config = dict(
    n_layer=15,
    d_model=768,
    n_head=6,
    n_kv_head=6,
    head_dim=128,
    d_mlp=3072,
    vocab_size=8192,
    activation='relu',
    norm='layernorm',
    norm_place='pre',
    norm_eps=1e-05,
    positions='learned',
    qk_norm=False,
    attn_scale=0.0884,
    bias='all',
    tie_embeddings=True,
    parallel_block=False,
    init='normal',
    init_std_qkv=0.0315,
    init_std_o=0.00576,
    init_std_up=0.0315,
    init_std_down=0.00576,
    optimizer='muon_variant',
    lr=0.00142,
    lr_mult_o=2.0,
    lr_mult_down=1.5,
    beta1=0.95,
    lr_head=0.00654,
    grad_clip=1.0,
    warmup_steps=200,
    schedule='wsd',
    decay_fraction=1.0,
    decay_shape='linear',
    final_lr_fraction=0.0,
    batch_tokens=131072,
    seq_len=1024,
    doc_mask=True,
    train_tokens=913300000,
    steps=6968,
    dataset='wikipedia_en',
)
Each number is 128 + 24 x the weight over its row's rms, rounded and kept within 0 to 255. Layers, rows and columns count from 0. The size above them is the row's rms in percent of the matrix's.

# layer 12 attention key, 768x768, rms 0.0559, rows 72-85, columns 512-767
size [101 104 100  99 103 102 102 102 102 100 103  98  95 101]
[[ 96 114  97 137 130 148  75 132 135  89 156 149 143 131 155 140 158 178 176 124 107 104  67 134  85  93 106 120 107 115 127 158 122 141 148 121 114 151 145 148 136 165 156 154 143 111 111 140 160 112 110 164 158 134  88 108 134 128 153 155 139 129  91 138 127 142 118 100 120 132 126 146 117 164 113 106 115 131 101 168 146 105 148 117  89 108 147  70 129 149 137 124 118 151 104 143 160 121 164 119 116 116 145 108 134 136 129 110 127 122 147  71  97 112 143 125 111 140 104  98 158 182 124 110 161 165 134 131 125 133 168 123 124 152  82 125 106 137 154 136  99 163 161 132  99 147 106  81 139  96  92 120  97 133 130 139 162 162 116 124 169 148 148 140  66 154 101 145  88 109 149 117 127 144 130 135 103 105 117 155 132 111  87 104 118 154 111 108 115  85 129 102  96 127 178 132 143  96 160  94  84  92  79 152 131 135 178  97 148 141 105  97 114 114 120 116 137 169 124 121 151  55 157 146  97 110 138 128 149 136  96 109  92 134  80 107 160 106 121 115 145 106 134 129 108 131 123 143 118 157 119 143  83 173  75 104]
 [124 123 170 134 162 162 111 105  92 143 119 139 140  97 149  42 124 113 110 137 150  71 141 137 103  80 117  72  66 107 126 112 106 149 121 163 146 156 111 126 152 121 142 173 116 160  74 136 132 122 148 133 149 117 125 137 151 132 120 143 147 106 145 124 101 154 104 143 149 162  89 137 174 121 117 114 103  98 164 112 135 132  80  98 127 114 109 138 149 115 153 152  68 125 121  99 156 129 161 154  99 166  75 138  99 116 136 151 139  86 100 165 125 100 130 161 142 120 134  99 123 148 154  78 164 148 139 104 129 126 143  85 182 139 123 135 109 105  87 146 111 111 133 145 136 155 110 112 158 160  87 112 122  69 113 166 152 122 121 144 130 127 143 116 107 146  70 130 103  79 109 132 139 133 131 150 168 123 105 133 157  93 179 137 144 146 116 144 110 136 117 134  84 156 155 132 177 125 126 139 116 117 165 132 131 121 110  91 124 157 152  80 144 127 143 154 119 104 134 129 135 159 138 127 145 122 123 157 151  91 138 120 125 148 142 140 117 160 144 124 124 145 105 111 100 127 174 131 118 122  87 147 129 108 135 127]
 [126 137 140 141 102 144 158 120 119 153 168 119 142 124 124 124 127 155 159 127 129 149 164 144 114 131 107 161  87 111  85 130 150  90  66 117 108 161 138  93 125 127 155 128 122 130 136 130 121 172 140 139 103 117 114 173  94 122 141  85 150 126 141 129 156 164 100 141 133 124 113 118 149  82 123 139 167 167  95 139 169 122 160 135 116 104  90 152 135 112 132 115 108 136 136 123 150 115 109  89 111 157 173 137 142 145 136 120 123 128 163 148 132 151 110 109 169 157 141 110 154 134  92  97  92 134  92 123 110 147 154 111 128 128 153 125 132  91 155 126  90 125 157 118 111 163 167 144 100 164  87 103 124 134  72 100 152 120 115 119 113 118 116 154 113 110 125 129 142 150 151 107 195 132 127  92 145 128 141 132 141 124  97 117 125 110 126 158 110  83  91 145 161 146 110 110  98 141 104 110 121 135 111 133 135 151  98 171 165 130 156 153 100 117 128  91 123 159 127 164 121 141 108 146  48 113  98 126 141 109 169 102 133 128 133 159 121  94 113 145  86 126 116 124 104 144 154  88 106 111 174 136 110 168 168 124]
 [134 166 126  80 101 112 148 100 110 144 104 141 130  99 124 168 137 147 133 124 109 145 117 127  84  88 151 135 142 134 136 120 143 116 161 140 104 118  78 109 159 120 124  90  75 132 148 140 106 131  98 121 128 109  91 149 146 167 110 118 116 123 124  87 144 113 127 113 141 164 149 130 124 159 137 132 124 117 144 128 147  98 134 162 108 120 131 101 118 160 125 132 161 161 130 139 137 125 155 184 143 121 131 169 127 140 110  86 106 117  77 100 113 124 147 108  92 120 122 173  91 152 104 141 107 127 162  97 102 134 173 151 168  77 195 149 117  83 169 143 157 101 138 150 166 117 134 170 122 106 161 113 144 115 109 165 120 166 109 168 130 114  88 148 143  77 153  78 119 106 133 136 110 130 114 109 152  48 123 162 135 119 141 101 109 120 101  78 173 131 160 124 133 135 128 130  82 131 142 131 159  93 100 140  92 138 117  88 139 135 115 115 158 131  98 143 156  90  53 142 122 103 142 135  92 156 142 122  77 150 137 152 117 100 126 126 123 135  94  94 133 145  99 141 116 136 101 148 108 112 176 155 105 108 144 146]
 [167 112 121 111 118 126 111  84 120  93 143 121 114 125 105 146 157 108 118 129 171 138 134 131  89 121 146 124 127 145 160 149 141 127 145 124 136 160 159 146  84 126 183 113 155 165 116 127 109  93 156 134 127 159  84  78 114 103 123 119 143 135 152 151 111 165  99 118  93  80 149 114 151 107 152 121 118 117  73 119 175 117 129 169 158 138  85 126 181 134 133 146 137  87 124 126 152 159 135 115 152 148 165 168 173  79 156 131  87  91 144 124 145 118 127 133 104 112 136 123 134 192 101 114 131  75 133 146 153 121  64 151 130 145 187 144  98 125 115 127 110 151 134 150 137 155 121 147 102 101 143 100 120 111 156 138 145 133 185 111 127 100 128 149 138  55 149  99 125 100 110 101 183 158 140 104  73 156  91  94 132 108 141  75 107 131 117 165 138 176 126 155 114 117 152  98  94 124  71 136  95 148 152 103 152 160  97 128 162  90 139 135 142 144  95 100 142 138 140 139 162  98 134  98 123 143 160 141 147 163 125 116 151  88 155 112 101 156 148 163 116 159 129 163 148 132 116 116 159 166 113 123  93 102 139 103]
 [115 144 142 122 160 165  78 151 125 102 152 125 171 114 147 160  88 143 146 120  99 123 110 112 135  97 213  85 136 137 167 122 117 154 108 125 144 157 109 166 128 135 106 201 100 110 141  94  95 131 127 125 154  97 166  94 150 147 141 142 157 107 139 135 192 131  93 135 150 123  91 121 105 134 144 119 120 101 156 133  94 101  80 155 144 154  86 128 163 141 136 125 142 143  91 102 110 113  94 110 178 141 181 135 143 147 117 151 164 107 126 136  89 113 136  92 109 130 141 120  99 159 135 156 169  79 167 140 147 153 163 153  85 131 131 146 102 124 116  64 120 133 126 146  94 127 120 150 117 126 106 132  92 125 188 100 149 139 132  92 170 143 175 135 165 106 167 103 139 121  95  81 120 161 110  97 137 132 116 146 145 110 108 126 102 127  94 133 139 128  82 156 169 158 122 129 139 142 133 120 151  78 141 114 138 120 119  98 153 146 120 110 143 126 113 126 181 149 115 143 108  87 144 106  93 124 124 107 107 144 149 189 137 139 132 139 104 180 147 121 133 129 117 121  89 167 113 108 130 161 191 139  96 119 150 128]
 [138 110 164 167 154 113 118 126 114 173 126 130 167 136 107 174 120 137 151 133  92 106 113  57 126 130 168  88 131 150 122 138  95 134  92 153  96  99  77 133 110 120 105 137 110 125 158 128 151 136 174 107 175 101 146 133 138 129 137 128  86 109 129 147  90  95 112 108 106  98 135 150 112 107 121 112 122 149 105 102 115 124 110 161 113 134 127 176 129 109 125 137 130  95  94 140 165 112 109 110 123 157 138  99  96 164 117 124 111 132 140 146 149  99 117 173 111 123 141 124 206 180 153 134 119 114 133  73 141 123 100 159 156 128 151 137  91  88 159 111 135 163 126 147 113 111 139 119 157 149 102 142 145 127 130 122  95 130 140 101 107 121 141 132 134 141 100  93 145 145 124 160  89 105 129 163 133 129 127 130 103 108 109 112 110 100 117 134 107 123 108 125 104 112 108 138  83  91 101 130 120 108 111  94 137  73 103 116 158 145 171 114  66  84 128 119  99 131 147 119 152 121 110 121 108 101 119 137 159 142 133  94 142 130 140  84 111 137 133 145 103 126 130 138 102  94 124 106 164 120 103 138 123 116 143 108]
 [124 103 115 117 131  99 156 123 133 136 141 134 140 122 125 139 144 117 149 114 125  85 145 174 122 135 166 121 140 110 102 134 124 124 141 148  95  97 159 118 142 105 162 136 115 123 118 143 117 120 124  94  96 116 155 103 114 163 149 135  67 123 134 111 163 132 146 125 104 145 128  50 143 141 115 135 127 123 123  97  49 144 139 157 121 148 157 145 116 178 140 105 132 165 137 126 126 114 167 150 138 144 112  97 151 115 135 170 133 142 131 128 114 171 128 147 107 111 119 152 141 138 130 154 138 135  99 146 155 138 141 124 159 125 138 132 127 138  85 114  82 113  96 145 161  81 192 116 126 129  99 122 159  98 105 105 139 123 154 125 130 146 101 161 109 105 103 125 123 139 173 148 153 113 114 139 136 155 127 106  94 110  78 147 125 160 138 111 168  98  93  71 140 103 119 144 142 150 131 147 139 116 128 104 184 128 130 129 109 143 120 138 107 129 166 143 176 124 128 170 139 123 103  95 135 126 136 139 120 119 133 157 113 140 149 161 144 151 151 126  89 138 143 131 132 165 113 148 106 109 135 140 151 110 130 153]
 [ 98 138 177  93 166 100 161 149 130  89 103  94  95 142 116 132 137 128 125 136 137 132 100 168 142 122  82 136 111 112 105 155 104 130 174 101 138 172 154 152 159 110 172 175 172 100 112 121 131 121 149  97  91 118 145 122 137 150 144 164  85 142 122 172 116  86 104 104 118 125 106 119 161 123 130 119 158 138 143 119 132 124  78 100 159 121 155 124 113 121 128 104 127 170 126 140  72 150 152 180 118 108 106 107 114 125 106 125 108 144 135 106 155 152 160  86 141 143 106 125 127 104 138 153 146 172 125  96 105 119 123 129 153 107 110 150 155 110 100 109 122 111 134 118  98 162 115 130 170 107 153 156 118 127 112 143  97 131 159 107 146 131 138 142 108  85 108 140  94 119 149 132 103 127 119 119 109 115 120 124 145 109 118 166 123 139 138  92 153  62 131 113 114 135 111 110 140 100 134 134 128 170 152 120 122 156 120 166 159 116 134 126  82 107 127 139  92 124 139  94 105 124 167 117  85 146 130 108 126 111  94 108 129 113 106 157 103 113  72 140 153 157  80  84 132 126 117 137 109  99 105 145 107 116 117 112]
 [124 106  82 134 108 152 106 100 123 121 167 197 106 134 109 133 165 152 105 110 149 143 139 139 141 132 156 111 111 111 143 148 125 139 126 197 149 121  92 112  98  97  96 169 135 132 148  99 125 109 133  58 116 195 158 124 113 150 112 155 139  79 115 105 112 128 162 131 112  94 125 119 168 170 141 134 173  95 149 100 146 145 123 124 153 195 100 135 167 141 117 130 135 124 125 161 128  89  93 121 180 125 158 156 136 150 120 115 106 104 170 109 102 103 182 130 127  95 108 165 120 139 147 121 122 156 127 130 112 168 106 109 140 131 125  97 100 134  71 154 126 121 150 134 100 127 155 122 133 180 115 145 122  93 110 120 127 117 113 125 101 148 135 130 148 127 107 105  98 131 117  92  99 145  82 170 152 110 120 103 119 134 146 145 128 174 152 121  90 112 119 147 109 105 129 131 164 145  92 109 112 140 144 104 146 111 140 103 188 166 111 142 117 140 173 146 107 162 115  95 128 107 127 113 140 151 135  99 118 155 127 133 131 143 110 101 111 130 147 153  79  88 137 180  89  80 115 108 136 138 164 137 152 120 120 154]
 [116 117 112 134 153 180  91 121 118 143 125  91 110 129 156 115 129 121 131  89 116 125  82 136 137  93 104 131 108 135 157 114 136 132 133 104 181  95 139 131 148 130 154 112 113 174 121  96  97 102 156 116 117 125 117 145 143 119 116 151  99 107 107 153 148 118 148 109 125 124 110  86 139 127 144  81 176  61 134 125 158 136 134 144 131 126  98 109 129 118 109 163 131 122 138 134 129 132 134 168  89 145 121 106 141 120 149  76 154 135 116 126 121 128 191 106 186  95 130 153 151 151 169 106 139 129 152 150 160 146 138 129  81 107 126 119 130 150 174 142 187 136 130 172 142 147 156 105 116 114 117  89 124 121 137 117 124 144 153 144 101 114 101  93 133 107 111 130  98 146 177 111  50 147 130 114 162 130 148 129 131  99 124 168  96 149 128  91 135 191 110 111  92 149 140 107 156 126 105 152 130 143 130 134 103 189 122 126 140 144 113 148 141 105 153 117 117  98 127 141 115  89 138 115 159 157 166 154 119 125 126 156 145  90 105 145 104 176  83 153  97 131 119  91 144 132 127 145 120 105 129 126 132 141 142 101]
 [110 143 154 115 144 104 119 125 113  94 148 113 135 106 114 114 140 124  95 146  75  93 126 157 151 127 105 152  91 132 126 125 150  97 108 148 125 174 102 120 153 100 161 153 134 112 156  91 107 150 101 144 108 136 107 127 161 128 154 127 148  84 150 114 202 113 114 155 141 111 130 124 130  96 152 100 120 158 149 140 101 186 133 143 131 121  39 113 159  86 133 117  98 140 139 134 125 154  90 143 138 131 112 183 115  97 166 160 111 158 163 101 121 167 153 117 173 130 131 148 172 104 113 124 128  86 155 103 163 147  79 125 138 150 160 125 124 131 139 136 158 121 165 162 187  70 130 113 123 123 147 151 143 157 122  98 118 133 122 144 164 126 149 166 135 114  74 113  96 100 105 139 151 118 117 132 152 143 128 102 139 149  80 137  86 100 136 105  96 107  98  95 135 145 137 150 154 136 150 127 145 111 113 167 140  77 132 113 131 132 120 139 178 162  89  92 122 127  97 136 127 136 128 120 147 111  73  91 148  94 162 133 109 115 160 114 110  89 130 122 118 116 121 102 156 127 158 112 140 128 121 130 117 139 150 115]
 [143 131 114 131 150 177 158 161 119 146 161 148 120 135  73 118 116  91  97 178 126 147 139 142 144  90 149  96 116 137 131  95 156 135 123 138 149 132 135 114 121 139 122 112 138 146 122 140 141 151  92 133 112 121 176 157  79 161 187 131 137  96 168 133 112 138 149 151 183 164 179 119 157 129 140 173 113 141 150 147 132 123 112 141 134 144 133 129 155 177 125 103 131 147 130 127 138 109 118 144 113 141 137  99 119 137 112 132  96 130  84 146 109 119 109 137 124 152 123 129 171 104 103 175 116 160 109  96 136 107 164  87 165 145 160 126 136 111 134 127 150 103 138  77 131 135 153 126 128 145 159 113  86  92 137  77 115 113 124 103 180 130 184 173 139 166 109  90 131 150  97 124 202 150 126 117 133 115 118 152 117 152 121  63 108 129 114 111 102 117 133 151 119 125 132  98 126  60  93 123 113 131 138 153 114 163 128 100 141 134 136 122 122  74  74 109 160 124 109 116 146 144 124 122 170 149 138 138 130 127  96 150 142 150 123 171 170 156 109 113 157 135 119 147  75  96 121 148 123 125 124 110 146 126 124 113]
 [120 119  87  94 151 145 103 120 174 148 130 128 130 118 160 148 136 151 126 122 123 124 148  85 120 124 146 109 138 138 168 164 138 124 127  94 119 124 132 110 164 103 124 102 127 131 124 122 131 178 155  90 123 133 103 113  97 128 103 114 131 130  86 147 113 120 138 115  99 113 109 136 142 192 146  95 108 165 157 111  93 127 185 146 118 115 104 100 126 127 121 142 126 129 160 102 123 125 112 150 120 147 122  79  87  77 122 139 124 139 136 146  90 150 107 105 106 135 137 123 124 168 165 112 119 179 122 121  89 110 150 133 158 139 126 218 136 122 155 133 108 151 174 160 104 136 128 149 175 135 102 111 154 110 119 157 142 121 129 112 152 141 101 134 160 124 117 163 124 170 141  76 131 114 139  81 146 136  94 150 144 176 126 142 117  82 125 153 187 145 134 150 140 152 148 113  87 122 161 165 158 133 103 126 134  92 104 146  78 104 163 129 123 118 162 159 115 148 132 141 129 168 174 103 113 142 134 134 166 142 132 125 143 150 140 113  87 176 104 159 180 174  91 150 130 130  76 149 147 107  92 159 131  82 130 145]]
# layer 12 attention query, 768x768, rms 0.0558, rows 73-85, columns 512-767
size [103  98  99 101 101 101 101 101  98 103 100  94  99]
[[ 94 123 125 128  98 125 139 106 129 160 115 125 143 140 135 142 131 145 159 169 130 146 138 118 152 107 132 141 114 154 106 123 125 117 127 108 168 103 130  77 148 131 130 109 133 129 126 150 121 136 120 147 136 113 126 123 138 154 194 135 178 135 132 115 117 189 135 112 108 109  93 117 138  77 144 132 152 125 147 116 130 105 167 121 156  87 143 154 144 103 102 137 121 146 161 138 115 146 113 160 137 155  88 128 107 119 110 141  91  99 148 128 153 119 116 101 117 120  87 109 155 113 135 134 142 119 142 162 187 122 110 138 124  96 122 128 157  96  95 111 123 127 128 122 133 166 128 123 127  87 117 142  96 149 147 165 124 130 143 116 131 183 136 116 160 147 107 158 133 138 132 142 110 138 109  79 161 124  66 139 135 155 121 137  93 164  77 110 152  94 138 127  73  96  80 114 173 154 100 126 163 128 142 107  93 130  67 120 115 107 137  58 162  99 151 127 150 166 107 123 110 123 114 141 127 123 135 150 138 120 112  97 137 147 134 123  97 124 133 148 124 170 132 130  91 148 124 135 139  90 134 122 130 125 114  93]
 [106 111 161 146 130 108 138 142 112 143 109 143 115  97 179 121 171 122 131 173 143 141 123 151  95 149 127 122 124 173 106 132  97 124  94 112 163 153 141 150 118 137 182  79 134 166 132 116 116 108 114 142 118 128 116 155 121 135 131 131 124 111 127  98 142 148  97 156 146 128 153 147 114 119 164 110 172 110 129 144 128 150 184 142 150 129 133 153 138 116 102  81 137 103 154  98 113  97 116 151 103 157 103 147 114 133 162 103 136  60 112 134 108 148 118 125 153 117 125  94 147 118 144 126 118 162  76 135 176 138 114 140 162 174 115 112 125 154 124 114 145  81 126 128 114 125 111 165 152 143 130 128 117 118 124 127 185 140 160 119 108 178  91 157 155 164 150 158 105 134 146 104 149 159 139 116 117 117  99 137 126 125 125 141 144 152 143 153 121 156  99 145 113 122 121 136 154 123 146 114 109 159 147 110 134 122 147 158 123 133 120 149 111 110 135 149 129 113  95 103 101 129 119 111  92 132 132 123  90  88 113 102 153  98 106 147 142 166 126 161 116 138 163 134 130 120  99 116 115 161 122 115  73 135 108 160]
 [108 152 120 152  72 127 105 119 176 170 123 119 168 112 135 118 125 130 140  94 139 119 180 124 175 101 155 153 101 134 147  94 136 124 136 159 111 105 114 159 141 160 123 105 152 104 171 185 101 150  99 102  91  90 121 124 129 135  95 120 142 127 149 113 132  92 133 129 120 157  80 128  98 148 120 127 117  96 112 148 145 146  87 126 122 131 126  85 113  94 121 131 103  96 126 124 140 125 135 147 164 148 118 128 146  98  91 110 108 141 154 136 144 137  92 137  90 122 127 137  98 124 110 116 120  76 109 112 107  99 125 140 128 100 147 156  82 148 103 141 156 137  88 137 104 186 125 102 126 132 123 135 148  97  75 129 141 138 137 140 127 161 105 122 144 142 109 151 165 140 173 119 122 113  87 147 133 122 136 158 139 175 112  88 153 126 161  76 137 155 130  98 176 112 136 160 168 154 149 126 126 122  94 121  85 119 110 166 116 163 114 126 167 109 175 117 137 129 143 181 173 136 100 124 103 133 225 123 123 127  86 148 139 122 124  95 110 140 146 117 117 154 118 111 139 134 133 133  68 143 115 162 126 138 161 139]
 [125 141 145 129 127 108 109 145 129 102 159 174 155 124  90 129  91 120 160 154 144 107 122 106 110 156  73  89 124 134 153 131  86 142 129 127 141 125 164 154 107 128  77 100  97 112 111 120 109  74 145 167 136 139 109 135 151 113  76 113 120 135  69 169 140 147 117 146 112  99 134 147  99 163 146 114 114 101  91 167 113  99 105 171 117  90 133 135 110 121 111 117 157 100 128 122 143 111 130 155 140 128 118 123 128  85 120 152 103  84 105 151 174 114 105 117 113 133 107 114 135 129 157 174 153 149 154  79 135 111 104 146 154 120 131 137  93 129 129 178 110 168 104 141 131 122 177 122 109  98 137 139 127 132 129 108 142  89 173 128 105 113 137 109 138 134  99 115 153 138 119 154 116 175 134  87 118  99 129  94 141 117  99  98 102 138 105 126 102 152 121 139 125 147 135 114 109 125 110 129  97 125 128 105 131 104 159 106 137 113 112 124  99 159 114 104 104 149 135 124 162 138 115 131 124 174 145 155 146 185 155 112 129 133 108 105 110 104 115 136 146  89 118 119 166 126  92 130 139 134 101 147 133 131 119  91]
 [115  73 152 137 152 111 104 125 123 107 142 178 117 104 132 147 131 141 125 105  78 122  88 144 147 153 146 123 125 149 146 131 145 169 128 106  99 122 141 173  89 141 121 173 135 147 107 160 128 121 117 143 166 129 147 144 140 120 111  93 136 120  75 139 161  96 110 121 138 163 157 119 132 123 138 138 110 101  75 119 103  96 139 134 133 136 138 118 154 138 122 117  99 162 156 187 127 117 112 115 136 137 136 167 114 131 134 132 104 142 114 111 139 122 168 147 122 133 149 115  81 124 140 141 109 148 120  94 136 183 135 132 141  89 125 112 137 182 154 132 114 133  85 115 138 128 131 127 133 162 105 117 117 154 127 114 154 137 142 152 149 152 201  90  98 147  65  97 122  70 142  96 102 179 159 118 118 144  75 132 130 112 160  93 115 115 144 113  83 101 124 102 151 146 139 117 151 189 183 134 124 117 165 133  82 146 142  90 149 162 134  93 157  79  99  67 108 121 146 128 109 124 122 143 117 143 127 141 161 139 176 138 136 108  73 136 120 101 153 168  99 148 111 140 131 180 108 112 153 105 121 114 126 100 189 105]
 [117 113 146 130 177 106 151 125 159  79 121 104 125 131 112 127 141 145 127 128  95 156 121  79 125 110 127 140 104 130 117 149 120 150 116 134 153 155 137 157 125 125 124  98 145 126 121  89 134  96 134 177 152  97  84 138 143 133  92 123 158 127 121 150 128 119 113 132 142 106 107 135 115 152 117 161 108 124  95 100  89 136 138 144 112 159 149 141 164 140 133 109 145 175 142 131 139 156 154 121 113 144 167 105 110  88 145  97 102 162 138 147 108 137 139 149 138 153 118  85 165 181 152 101 115 139 112 101 118 176 131 130 117 174 139 139  94 149 131 126 138 126 107 150 166 159 138 141  83 147 117 103 112  99 154 136  93  91 146  90  79 106  80 107 123 131 112 136 123 130 133 145 121 114 109 103 108 155 125 135  90  95 129 165 158 122 123 116 122 120 110 104 146  81 146 131 135 115 103 132 141 123 164 126 147 115 100 138 104 147 136  78 105  55 127 111 138 121 163 141 150 143 149 157  95  75  96 147 141 147 181 154 160 137 138 128 179 131 121 129 101 144 155 132 169 147 162  97 139 118  76 102  85 109 126 112]
 [133 126 148 109 126 132 112 148 131 149 146 175 115 149 110 130 137 103 124 149 157 139 144 134 137 133  99  81  90 112 127 164 111 141 113 155 163 113 135 132 119 130 142 157 152 131 168 121  81 137 116  96 122 123 129 136 119 150 139  94 156 110 105 134 108 116 146 143 146 115  88 132 159 165 142 132 120 131  95 116 108 117 134 138 127 153 110 150 183 138  90 105 160 128 124 124 118  67 149 117 103 129 147 118 137  92  66 133  78  99  97  99 138 128 125 111 154 125 189 141  83 129 142 141 135 107 135 136 129 105 153 126 173 133 145  83 109 173  97 121 102 104 148  97 144 130 133 121 169  85 114 144 104 104  99 143 103 116 134 106 151 147 121 128 130 107 124  76 124 132 143 102 123  95  92  87 124 133 148 165  92  61  90  98 110 115 134 146  88  92 106 191 128 132 127 128 114 140 106  88 115  98 176  97 132 116 103 126  89 192 151  96 122 155 126 133 129 122 124 162 114 153 146  94 141 107 141 140 121 131  73 106 127 155  98 132 171 152 141 148 152 139 158 169 144 126  90 153 129 139 135 116 125 153 115  78]
 [106 131 107 112 116 150 106 130 135 152  99 106 129 135 142 118 148 133 143 166 180 120 114 125 138 139 121 169 135 156 133 151 145 120 136 114 110 135 134 160 173 127 135  96 100  82 118 158 153 139 112 115 166 143 164 102  93 138 118 114 153 117 143 167 133 142 109 146 139 142 106 130 143 113 115 156 116 158 123 123 148 144 152 116 166 121 120  77 108 142 140 109 126 132 184  89  88 114 123 114 104 113 171 110 134 110 159 119 135 133 108 122 154 168 154 127 117 104 105 177 120 108  73 148 103 147 103 125  96 140 156 128 133 129 158 160 134 153 117 101 118 140 119 115  89 130 107 106 129 131 143 102 152 197 141 161 109 125 104 107 133  96 191 115 164 130 150 163 134 103 132 107 105 145 131 115 143 114 168 133 114 103 136 124  97 152 130 127 142 118 111 117 120 136 125 110 113  99 111 161  97 138 138  90 141 131 125 114 132 115 112 107  87 107 128 142 101 100 113  95 154 180 156 107 140 128 108 125 133 115 104 147 143 114  97 128  85 116  90 112 116 131 118 101 139 120 127 151 115 117 127 180 150 148  90 151]
 [134 179  68 103 142  90 113  94  94 115 133 174 134  91 127 129 169 117 126 109 120 121 148 152 158 147 148 110 137  92 117 158 148 122  92 157 130 143  86 116 114 122 115 114 170 138 124  80 104 141 151 127 128 138 140 136 112 122  79 127 127 118 132 108  84 130  99 111 115 121 116 137 158 103 125 142 164 126 132 150  98 106 114 110 140 130 143 121 128 105 104  76 101  94 130 121 161 102 117 169  86 113 137 179 149 118 153 152 121  95 154 134 125 113 114 136  89 138 118 129 143 159 124 138 160 144 122 118 101 188 163 110 174 133 156  79 110 123  98 116 117 134  94 113 126 128 157  70 116 126 117 143 166 109 170 154 131 117  92 117  99 154  96 156 164 127  62  97 128 138 157  92 112 111 119 181 100 158  95 135 187 167 129 113 136 154 101  85 139 105 103 106 116 156 133 119 142 147 167 102 125  56 116 134 194 129 100 141 110 138  96 117 126 142 141 150 138 190 107 136 146 129 117 106 115 141 148 144  65 167 159 138 123 135 124 107 102 160 162 174  82 117  97 152 174 185 119 152 157 121 158 122 111 137 160 155]
 [102 149 112 121 148 125 129 108 132 139 133 135 139 120 150 132 130 101 135  86  98  70 137 126 123 129 155 104 130 111 128 118 133  95 148  87 110 132 121 103 114 139 169 118 137 145 167 157 137 117 113  90  99 119 145  93  87 135 112 130 133  81 142 123 163  59 165 117 139 117 126 103 157 181 136 121  99 117 145 122 106  94  97  99 131 140 130 164 123 132 146 154  95  96 160 142 168 126 124 102 110 123 109  94 134 123 159 145 102 100 157 143  66 100 107  88 158  75 131 119 159 158 131 139 101 122 141 128 147 148 179 106 119 112 120 148 113 160 129 158 175 167 138 105 163 144 147 112 126  73 124 137 126 104 140 150 126 160 179 117 127  89 126 132 125 168 126 131  83 144 118 125 145 121 131 146 149 166 111 129 137 129 112  91 106 131 125 151 124 145 104 140  93 133 127 130 126 151 126 138 149 149 171 120  94 128 126 154 125 146 134 106 139 133 134 128 138  97  85 100 107 151 107 114 124 149 150 136 118 139 132 113 119 118 142 108  91 168 124 161 109 145 143 117 120 100  78 139 105 121 129 121 149 111 138 138]
 [130 164 117 117 160 120 127 137 110 105 136 162 160  75 154  92  85 126 123 139  75 123 166 132 139 156 135 140 114 165 158 118 150 150 146 123 140 113 107 182 135 113 153  98 131 129 140  98 102 100 126 145  98 150 161 135  94 132 111 156 130 149 113 135 127  78 176 141 129 163  83 132 155 151 152 146 128 157 112 146 124 128 112 132 136 110  62 119 134 140 153 115 111 164 152 106 122 145 135 131 123 154 112 168 121 110 134 177 118 126  97 137 123 144 153 104 114 128 138 119  99  51 129 115  97 141 100 121 120 133  93 160 142  85 146 159 146  77 121 167 131 131 119 109 128 118 133 127 177 147 144 157 139 161 126 119 123 127 115 106 123 156 115 140  77 108 116 117 130 128 140 140 125 157 101 142 118 136 150 114 110 147 108 130 119 100 135 104 141 130  97 145 129 105 117  82 154 145 130 111 145 117 131 110 151 120 116 130 133 179 136 110 152  89 105 113 152 130 142 140 143 164 133 115 160 124 119 132  94 106 134 144  82  81  95 166 125 134 130 108 173 137  78 126 111 112 161 181 127 138 162 144  87 137 140 104]
 [119 140  93 127 129 120 153  86 134 111 166 163 153  91 153 127 154  84 105 193 109 136 150 159 165 104 113 166 138 123  89 100 141 117 119 137 160 128 121 130 105 102 117 140 148 141 156 119 144 167 195 171 141 110 178 163 145 164 127 161 142  85 155 121 144 140 113 127 146 125 156 165 145  86 106 162 128 123 131 168 156  95 117  91 119 134 121  90 220 151  99 135 125 137 177  96 145 109  91 141 138 136 155 156 131  98 113 117  82 151  95 148 116 146  95 117 124 164 110 123 170 129 125 147 161 117 101 122 120 151 106 110  93 137 143 100 111 116 116 152 148 139 139 111  72 123 164 115 126 128  99 112 124 113 139 122 125 124 141 142 174 114 143 127 148 141 135 112 146 137 150  97 127 116  98 118 121 152 114  98  90 181 117 145 151  78 152 110  94  51 124 146 133 160 112 149 142  95 141 105 143 138 133 109 153 118 153 104 133 166 132 125 108 104 100  99 135 139  99 121 143 146 128 141 107 158 157 155 148 122  95 113 135 131 153 156 124 185 124 118  82 159 112  91 136 144 143 120 153 111 137 117 166 169 128 133]
 [107 161 120 126 142 126 127 152 158 118 126 104  96 118 135  76 116 107 112 143  96 119 120 135 120 159 108 133 179 129 112 162 140 133 148 150 137  81 126 116 125 107 143 149 110 106 126 171 109 165 113 124 120 134 103  95 129 151 112 109 112 120 156 105 114 151 146 113 163 102 129 169 161 134 132 142 139 129 149 128 169 108 158 148 145  89 136 110 148 160 118 100 139 158 114 129 125 161 125 150 139 180 127 117 173  93 138 141 149 104 181 105 121  96 151  83  97 128 148 154 128 159 103 112 108 176 154 149 128  91 154 125 165 162 145 152 105 112 112  81 143 110 153 143 147 146 125 109 142 166 140 161  97 151  89 137 126 133  66 141 120 109 140 144 156  79 138 158 162 123 137 160 100 115 157 110 138 101 125 131 120 116 164  96 142 100  78 127 185 137 134 118 139 134 144 137 108 122 116 135 125 150 132 133 127 145 105 117 125 157 109 131 157 144 163 156 106 119 134 153  87  92 155 152 101 126 120 146 146 104 133 114 155 124 160 156  72  99 153 123 127 144 142 126 126 159 135 167 112 154  96 130 112  94 138  95]]